Part of a small language model's weights.
Size: 14 layers, width 160, 5 heads of 32 (1 for keys and values), vocabulary 5120, 5.99M parameters.
Architecture: RMSNorm before each block, biases on query, key and value, tied embeddings, capped logits.
Training: a variant of Adam for these matrices, 328M tokens.
Each number is 128 + 24 x the weight over its row's rms, rounded and kept within 0 to 255. Layers, rows and columns count from 0. The size above them is the row's rms in percent of the matrix's.

# layer 10 MLP down (transposed), 640x160, rms 0.0867, rows 231-237, columns 0-159
size [ 91  98  98 101  92 101 100]
[[174 123 142 136 148  82 126 160 119 112 124 130 115 148 101 128 158 131  87 136 135  98 135 117 132  96 165 124 117 151 161 109 126 159  97  83  88 107 216 105 125 138 144 113 163  94 135 107 138 130 112 157 150 122 114 127 109  92 148 131 117 119 156  91 145 127 144 144  80 100 105 135 115 144 140 142 142 153 134 137  79 142 143 121 130 111 100 150 161 156 116 114 108 148 100  85 122 107 148 151 134  88  91 151 128 137  98 101 141 136 154 122 150 146 153 141 180 121 206 152 129 107 116  86 112 115 150 133 104 143 156 158 148 126 104 118 170 119 134 140 143 115 151  97 121 114 101  91 125 131 151 180 137 135 139 130 114 135 149 120]
 [152 133 112 123 139 136 157 125 134  76 120 111 131 140 147 205 133 126 130 131 135 125 145 115 148 158 130 112 159 118 137 130 124 136 164 123 147 143 134 124 144 114 167 117 119 109 138  83 110 108 135 123 112 123 125 136  79 116 159 148 103 161 131 158  58 148 131 112 156 147 155 134 154 130 131 124 143  99  80 128 144 126 161 103  98 105 113 147 182 114 117 133 103 138  60 130 112 108 140  74 105 144 101 134 116 123 103 145 144 147 107 146 162 108 168 214 125  93 136 122 102 133 109 172 117 104 119 123 165 125 180 101 106 134 163 135 146 134 130 143 157 152 143  94 126 139 101 111 104 139 105 162 156 122 121 129 119 109 146 103]
 [142  88 125 151 142 179 125 144 136 140 130 105 130 119 134 135 102 163 151 106 109 122 164  74 128 129 124 156 152 138 111 125 107 127 153 188 146 117 124 144 147 108 107 113 143 144 116 141 162 115 158 115 108 131 152 132 151 101 138 127 104  99 125 159 149 173  85 139 125 111 130 151 166 165 116 104 133 149 118 190 115 151 111 112 169 174 126 112 128 124 135  98 180 113 108 149 131 119 119 133 120 166 138 125 113 115  91 105 167 179 115 137 123 126 126  63 157 155 134 154 127 105 158 109 141 151 116 127 161 145 117  77  98 118 109  97 132 107 134  86  97 122  90 172  98 126 121 133 120 151 129 145 114 106 100 132 147 191 121 123]
 [163  96 125 114  58 122 173 144 139  76 155 148 112 176 135 142  77 126 113 137 162 113 101 138 126 128 105 150 140 123 139 126 136 119 154 129 181  97  94  77 118 117  69 109 110 147 138 136  84 121 183 133 179 145 106 118 121 147  87 134 155 121  77 135 132  89 153 130 125 106 138 127 121 162 127 113 173 134 131 135 108 133  90 122 124 115 111 140 106 161 125 133 146 148 114 128 125 106 106 107  99 118 120 122 125 139 167 144 111 121 135 115 117 125 135 162 137 117 119 134 129 142 106 127 208  74 132 137 113 113 136 131 145 102 148 164  97 111  98 117 119 151 116 140 120 164 165 135 107 134 149 147 136 110 127 118 148  79 116 147]
 [147  92 136 144 106 145 137  97 135 129 136 144 160 137 142 146 141 122 101 104 129 104 124  93 107 138 113 132 140 143 122 109 134 134 141 135  50 146 112 103 136 127 105 130  95 122  81  93 107  92 120 155 128 106 155 159 104 132 111 149 118 128 122  85  96 139 110 107 146  79 117 121 133 112 143 119 165 169  80 111 141 138 143 176 157  81 130 148 135 138 149 114 146 121 121 154 122 116 138 119 142  81 137  85 134 109 109 108  74 152 114 141 130  99 130  85 146  73 149 113 123 107  98 121  68 146 104 141 114 110 119 172 121 114 124 112 131 159 158 106 137 135 110 107  48 156 159 118 154 118 147 105 111 150 147 113 149 141 154 127]
 [127 137 145 128 119 119 141 102 123 140 171 150 118 141 159 160 144 102 129 123 150 137 107 170 109 119  84 110 176 120 142 122 129 134  86  90 180 109 120 135 120 125 113 165  95 158 162 181 113 114 104 147 113 154 146 150  94 131 121 139 128 122  76 161 129 157 149 133 140 124  79 142 132 119  93  99 106 108 127 113 164 115 110 121 145 112 118 135  77 120 149  92  95 163  83 141  93 108 124 147 153 107 170 133  81 133 137 125 173 146 112 112 142 161 160 120 106 151 129  99 112 142  91 140 140  97  91  92 150 121 147 128 118 131 164 133 152 120 145 145 156  93 131 124 134 128 161 130 129  58 104 124 126 151 164 140 154 135 162 122]
 [104 128 112 115 103 172 183 131 159 108 133 133 113 125 129 138 143 150 102 113 155 158 152 165 173 212 138 139 126 105 152 107  62 137 116 141 177  93 145  88 101  83 126 135 124 134 110 119 117 142 129 167 129 132 112 141 118 122 123 135 179 112 147 131 139 166 103 127 136 106 131 134 129 163 142 136 149 114 151 118 124 124 129 131 108 135 115  80 149 133  94 121 126 157  87 127 110  98 148  91  90  93 110  79 152 141 116 154 114 129  78 156 137 137 158 128 145 148 163 157 184 106 123 124 137 148 158  84 108 124 129 104 142 117 143 139 171 136 121 155 115 126 122 128 141 137 119 110 143  94 132 154 138 108  95 173 116 124 148 119]]
# layer 10 MLP gate, 640x160, rms 0.0997, rows 232-238, columns 0-159
size [ 98  99 101  91  98 109 105]
[[135 131 130 111 116 131 117  88 111 111  91 121 122 139 152 120 107 151 176 149 121 129  91 158 124 103 139 101 133 123 122 118 153 151 127 148 118 110 119 163 149 152 136 157  96 147 118 143 175  86 123  93 117  97 163 112 122 154 128 128 126  72 113 130 143 108  92 113 130  78 119 161 150 136 126 124  96  96  93 105 151 161 114 152 152 131  87 144 144 118 151 112 126  75 139 130 102 127 150 108 173 173 176 140 141 161 108 143 140 151 141 115 110 171 132  80 115 138 147 165 104 133 183 112 106 122 108 106 127 104 120 113  85 118 108 128 151 106 134 118 106 166 106  94 144 121 101 162 149 157 124 113 142 150 115  96 122 152 178 175]
 [ 79 123 117 137 101 103  91 146 118 151 177  78 144 128 104 117 160 155 126 137 134 121 162 171 117 122  87 136 143 134 146 153 137 121 152 136 102 128 141 157  77 130 125 109 115 147  82 122 105 141 100 156 110 120 149  68 150 104 127 153 132 136 113 127 155 127 131  84 148 148  72 132 134 127 127 116 164 138 145 133 139 120 121 143 135 121  86 152 160 108  96 128 143 123 114 156 132 141 111 123 130 145 138 125 144 130 138  98  94 162 110 146  82 176 137 146  96 129 128 124 150 137 122 122 122 113 138 169 115 164 178  85 134 182 161 141 110 103 141 140 162 156 109 128 144 146 145 139 118  64  75 177 146 139 152 118  97 121 137 138]
 [ 99 149 171 153 124 130 136 128 137 128 143 165 116 127 145 147  80 136 118 113 118 142 130 153 127 144 134  72 128 138 111 115  98 141 138 137 162 106 128 140 101 164 118 110  74  54 128 139 120 124 106 116 133 114 134 103 113 143 162 145  91  93 166  80  98 177 161 146 127 110 118 122 140 132 113 175  97 129 170 174 158  94 158 174 131 129 133 116 139 104  95 140 183 153 138 102 123 145 169 143 169 146 137 122 136 112 135 133 130 125 154 110 146 128 122 111  94 127 129 116 112 187  98 131 133 134  75 149 135  98 134 134 133 152 113 100 121 114 106 154 135  82 120 121 140 166 115 124 128 130 115 154  97 167 109 123 167 141 105 102]
 [130 137 124 146 153  91 112 103 140 129 103 108 160 139 136 159 162  90 136 121 105 127  98 106 156 101 124 107 125 174 117 106 138 124 128 103 151 116  61 127 111 165 113 118  97 125  96 157 108 143  98 147  92 173 153 161 131 125 149 123 121  84 124 154 134 126 153 165  96 155  91  93 129 132 137 120 137  90 158 164  79 127 156 142 165 115 173 147 129 104 125 104 130 159 145 126 126 120 147  99 101 122 105 154 142 140 152  85 121 128 124 129 106 128 142  96 173 119 118 130 113 112 152  84 145 147 147 124  76 139 116 136 161 122 143 115 181 149 121 124  78 129 137 141 156 116 134 146 153 107 113  94 129 119 114  78 123 136 183  93]
 [130 124 129 113 107 122  89 129 158  94 110 112 122 136 104 145 157 124 151 114 173 112 137 109 151 109  50 150 117  82 165 107 146 116 177 120 153 117 122 121 128 141 148  97 126 114 135 124 110  74  81 108 109 135 115 137 145 109 130 124 129  98 158 146  98 158 156 138 109  92 172 155 137 109 132 168 130 150 108 139 145  89 158 134 124 141 161 100 146 133 102 128 150 163 104 149 137 131 122 189 110 142 147  93 116 151 127 135 108  83 121 116 160 109 127  93 142  83  95 157 119 141 103 120 124 114 102 135 135 149 173 142  96 105 149 162 169 100 121 121 174 135 111 144 156 150 128 119 131 126 113 122  78 128 149 154 122 169 147 156]
 [124 125 120 147 144  85 168 163 110 162  95 132 110 132  88 123 182 138 101 112 138 103 115 148 139 106 134 147  92 170 128  80 124  95 101 131 166 118 112 132 146 117 134 172 129 145 118 127 129 144 113 121 100 150 124 151 143 103 101 129 138 125 156 152 176 125 163 153 145 112 163 128  93 164 134 140 130 104  99 127 128 160 123  64 136 103 142 124 131 184 127 105 137 151  86  65 126  93 142  91 135 127 136 114  79 149 117 118  98 101 122 128 131  69 139 107  96 125 131 116 134 132 140 106 142 140 106 131 128 136 167 142 123 152 177 111 152 160 115 122 186 131 131 165 129 132 114 154 105 108 159  98 122 144 156 137 124 104 127  96]
 [141 132 130 108 147 118 127 107  83 112 116 157 162 150 192 135 133 186 139 170 159 145 132 124  81 165 116 133 153 135 139 172 140 110 107 124  88 119 149 151 111 139 128 162 121 128 122 110 168  70 151 138 143 141 161 121 118 104 132 134 122 126 146 137 139 141 149  71 146 145  98 125 117 115 147 106 141 156 114 120 109 118 128 113 123 176 136 147 134 128  95 118 143  86 125 107 145 116 140 111 142 160 189 128 148 141 100  91 134 116 156 164 115 111 169 119 136 129 100  85 117 162 119 121 126 122 105 150 121  74 142 134 130 187 149 105 120 158 140 138 154 107 170 143 130 166 110 143 171 138 108 124 120 122 144 138  70 149 156 122]]
# layer 10 MLP up, 640x160, rms 0.0938, rows 232-237, columns 0-159
size [101  97 102  90 102 104]
[[112 141 115 125 154  88 145 164 135 141 158 138 125 131 147  80 120 164 122 133 144  57 172 117 156 111 111 107  94 103 148 151 192 133 113 138  96 143 145 133 145 160 138 155 147 117 115 105 102 164 108 132 182 140 137 122 130 129 123  96 147 128 121 142 127 143  73  99 114 192 163 161 110  88 107 151 137 121 107  81 156 121 153 142 117 158 125 168 114 134 148 120 155 128 149 158 162 102 113 106 150 142 145 103 134 121  97 103 129 107 116 104 111 122 120 132  88 127 153 107 129 113 139 112 155 129 121 139  84 136 139 155 151 111 135 152 176 140 156 147 125  95 143 139 110  83 134 140 107  94 139 103 150  99 153 116 174 116 105 125]
 [133 106 157  83 172 119 122 134 139 139 136 136 164 151 135 188 139 127 107 143 116 113 139 140 113 166 124 149 133 113 141 119 125 109 114 111 113  80 108 131 122 128 113 152  93 130 128  82 160 102 174 127 133 116 134 149 102 114 125 109 126 124 120 138 116 180 111 119  94 108  99 154  97 119 151 143 116 176 130 173 123 178 129 108 129 135 115 151 158 141 140 117 143 154 158 125 117 116 119 149 151 162 118 150 123 143 162  61 147  95  92 126 191 128 123  94 129 107 117 136 157 151 134 176 124  96  87 146 130 106 155 158 149  80 147 130  86 139  80 121 129 125 139 113 139 114 101 168 100 134 141 171 120 106 162 146 149  95 143 110]
 [133 126 149 138 106 100 165 136 138 127 114 146 104 133 152 115 102 144 173 121 166 135 103 184 136 128 159  96 156 132 114 103 122  86 137 146 111 117 102 118 143  90 146 134 134 110 133 130  94 163 122 107 109 135 147 124 136 144 130 109 128 104  79 123 137 131 178 110 145  96 137 115 132 147 111 104 122 153 151  81 147 125 127 137 105  77 178  81 127 103 120 189 159 107  99 163 131 153 138 110 136 126 110 106  97 134 125 145 112 117  88 100 183 145  98 107 153  90 113 132 137 130 108 101 149 132  92 160 132 116 150  64 126 164 101 133 117 133 127 134 109 116 157 136 127 119 155 151  85 151 157  92 104 116 105 134 148  87 129 173]
 [141 130 188 161 124 124 117 120 132 121 152 115 123 131 123 163 150 142 168 176 110 114 140 138 176 157 122 178 131 127 106 163 110 159 131  90 133 118 121  88 105 104 176  98 139 113 108  85 139 157 135 123 134 124 129 132 111 115 126  95 123 119 177 123 131 129 130 103 156 158 135 145 111 103 142 159 140 124 131  84 101 152 177  98 103 172 129  93 100 158 113 118 158 146 130 112 176  86  88 130 130 121  90 109 112 114 125 166 105 155 140 149 120 148 100 171 119 113 133 168 139 130  87 163 158 146 118 135 112 133 158 110 124 162 130 167 115  90 165 122 124 130 104 165 113 133 111 149 122 107 118 125 120  94 127 137 100 133  70 127]
 [117  87 164 174 133  99 141 118 135 100 167 159 155 112  99 133  98 115 144 153 109 129 150 137 126 108 128 163 107 120 131 177 119 149 113 117 128 102 105 109  97 111 137 109 130 131 150 116 160 181 145 165 101 129 136 132 130 140 136  97 134 134 139 111 144 165  92 166 188 159 155 139 154 126  87 175 133 104 103 137 178 123 111 116 128 109 141 148 141 112 124 138 151 133  77 129 101 130 172 119 128 132 118 162 158 154 123 117 129  90 115  76  97 158 163  99 107  73 136 141 120 149 138 157 163 153  99 125 111 134 126 135 125 134 126 114 128 122 148 186 115 133 126 132 168 130 132  82  87 120 116 108 128 136 115  92 120 111 103 175]
 [175 123 172 128 144 131 122 121 123 152 128 137 114 111  87 155 160 158 108 104 162 125  91 131 125 128 177 141 103 154 116 134 102  89 140 109 128 114 133 104 154  91 132  89 113  88 144 112 134 147  93  73 155 110 114  98 152 127 121 130  97 108 159 108 129  97 143 144  97 104 128  98 119 148 114  93 104 135  74 120 105 141 129 114 134 137  95 113  90 109 148  99 147 130 118 104 141 135 136 118 100  93  76 178 102 152  93 113 108 106 175 107 138 125 103 104 118 136  89 118 138  82 126 141 120 112 167 132 147 156 159 133 112 125 144 159 160 109  80 127 167  99 132  96  98 147 176 143 146 140 117 108 110 140 149 139 149 152 104 132]]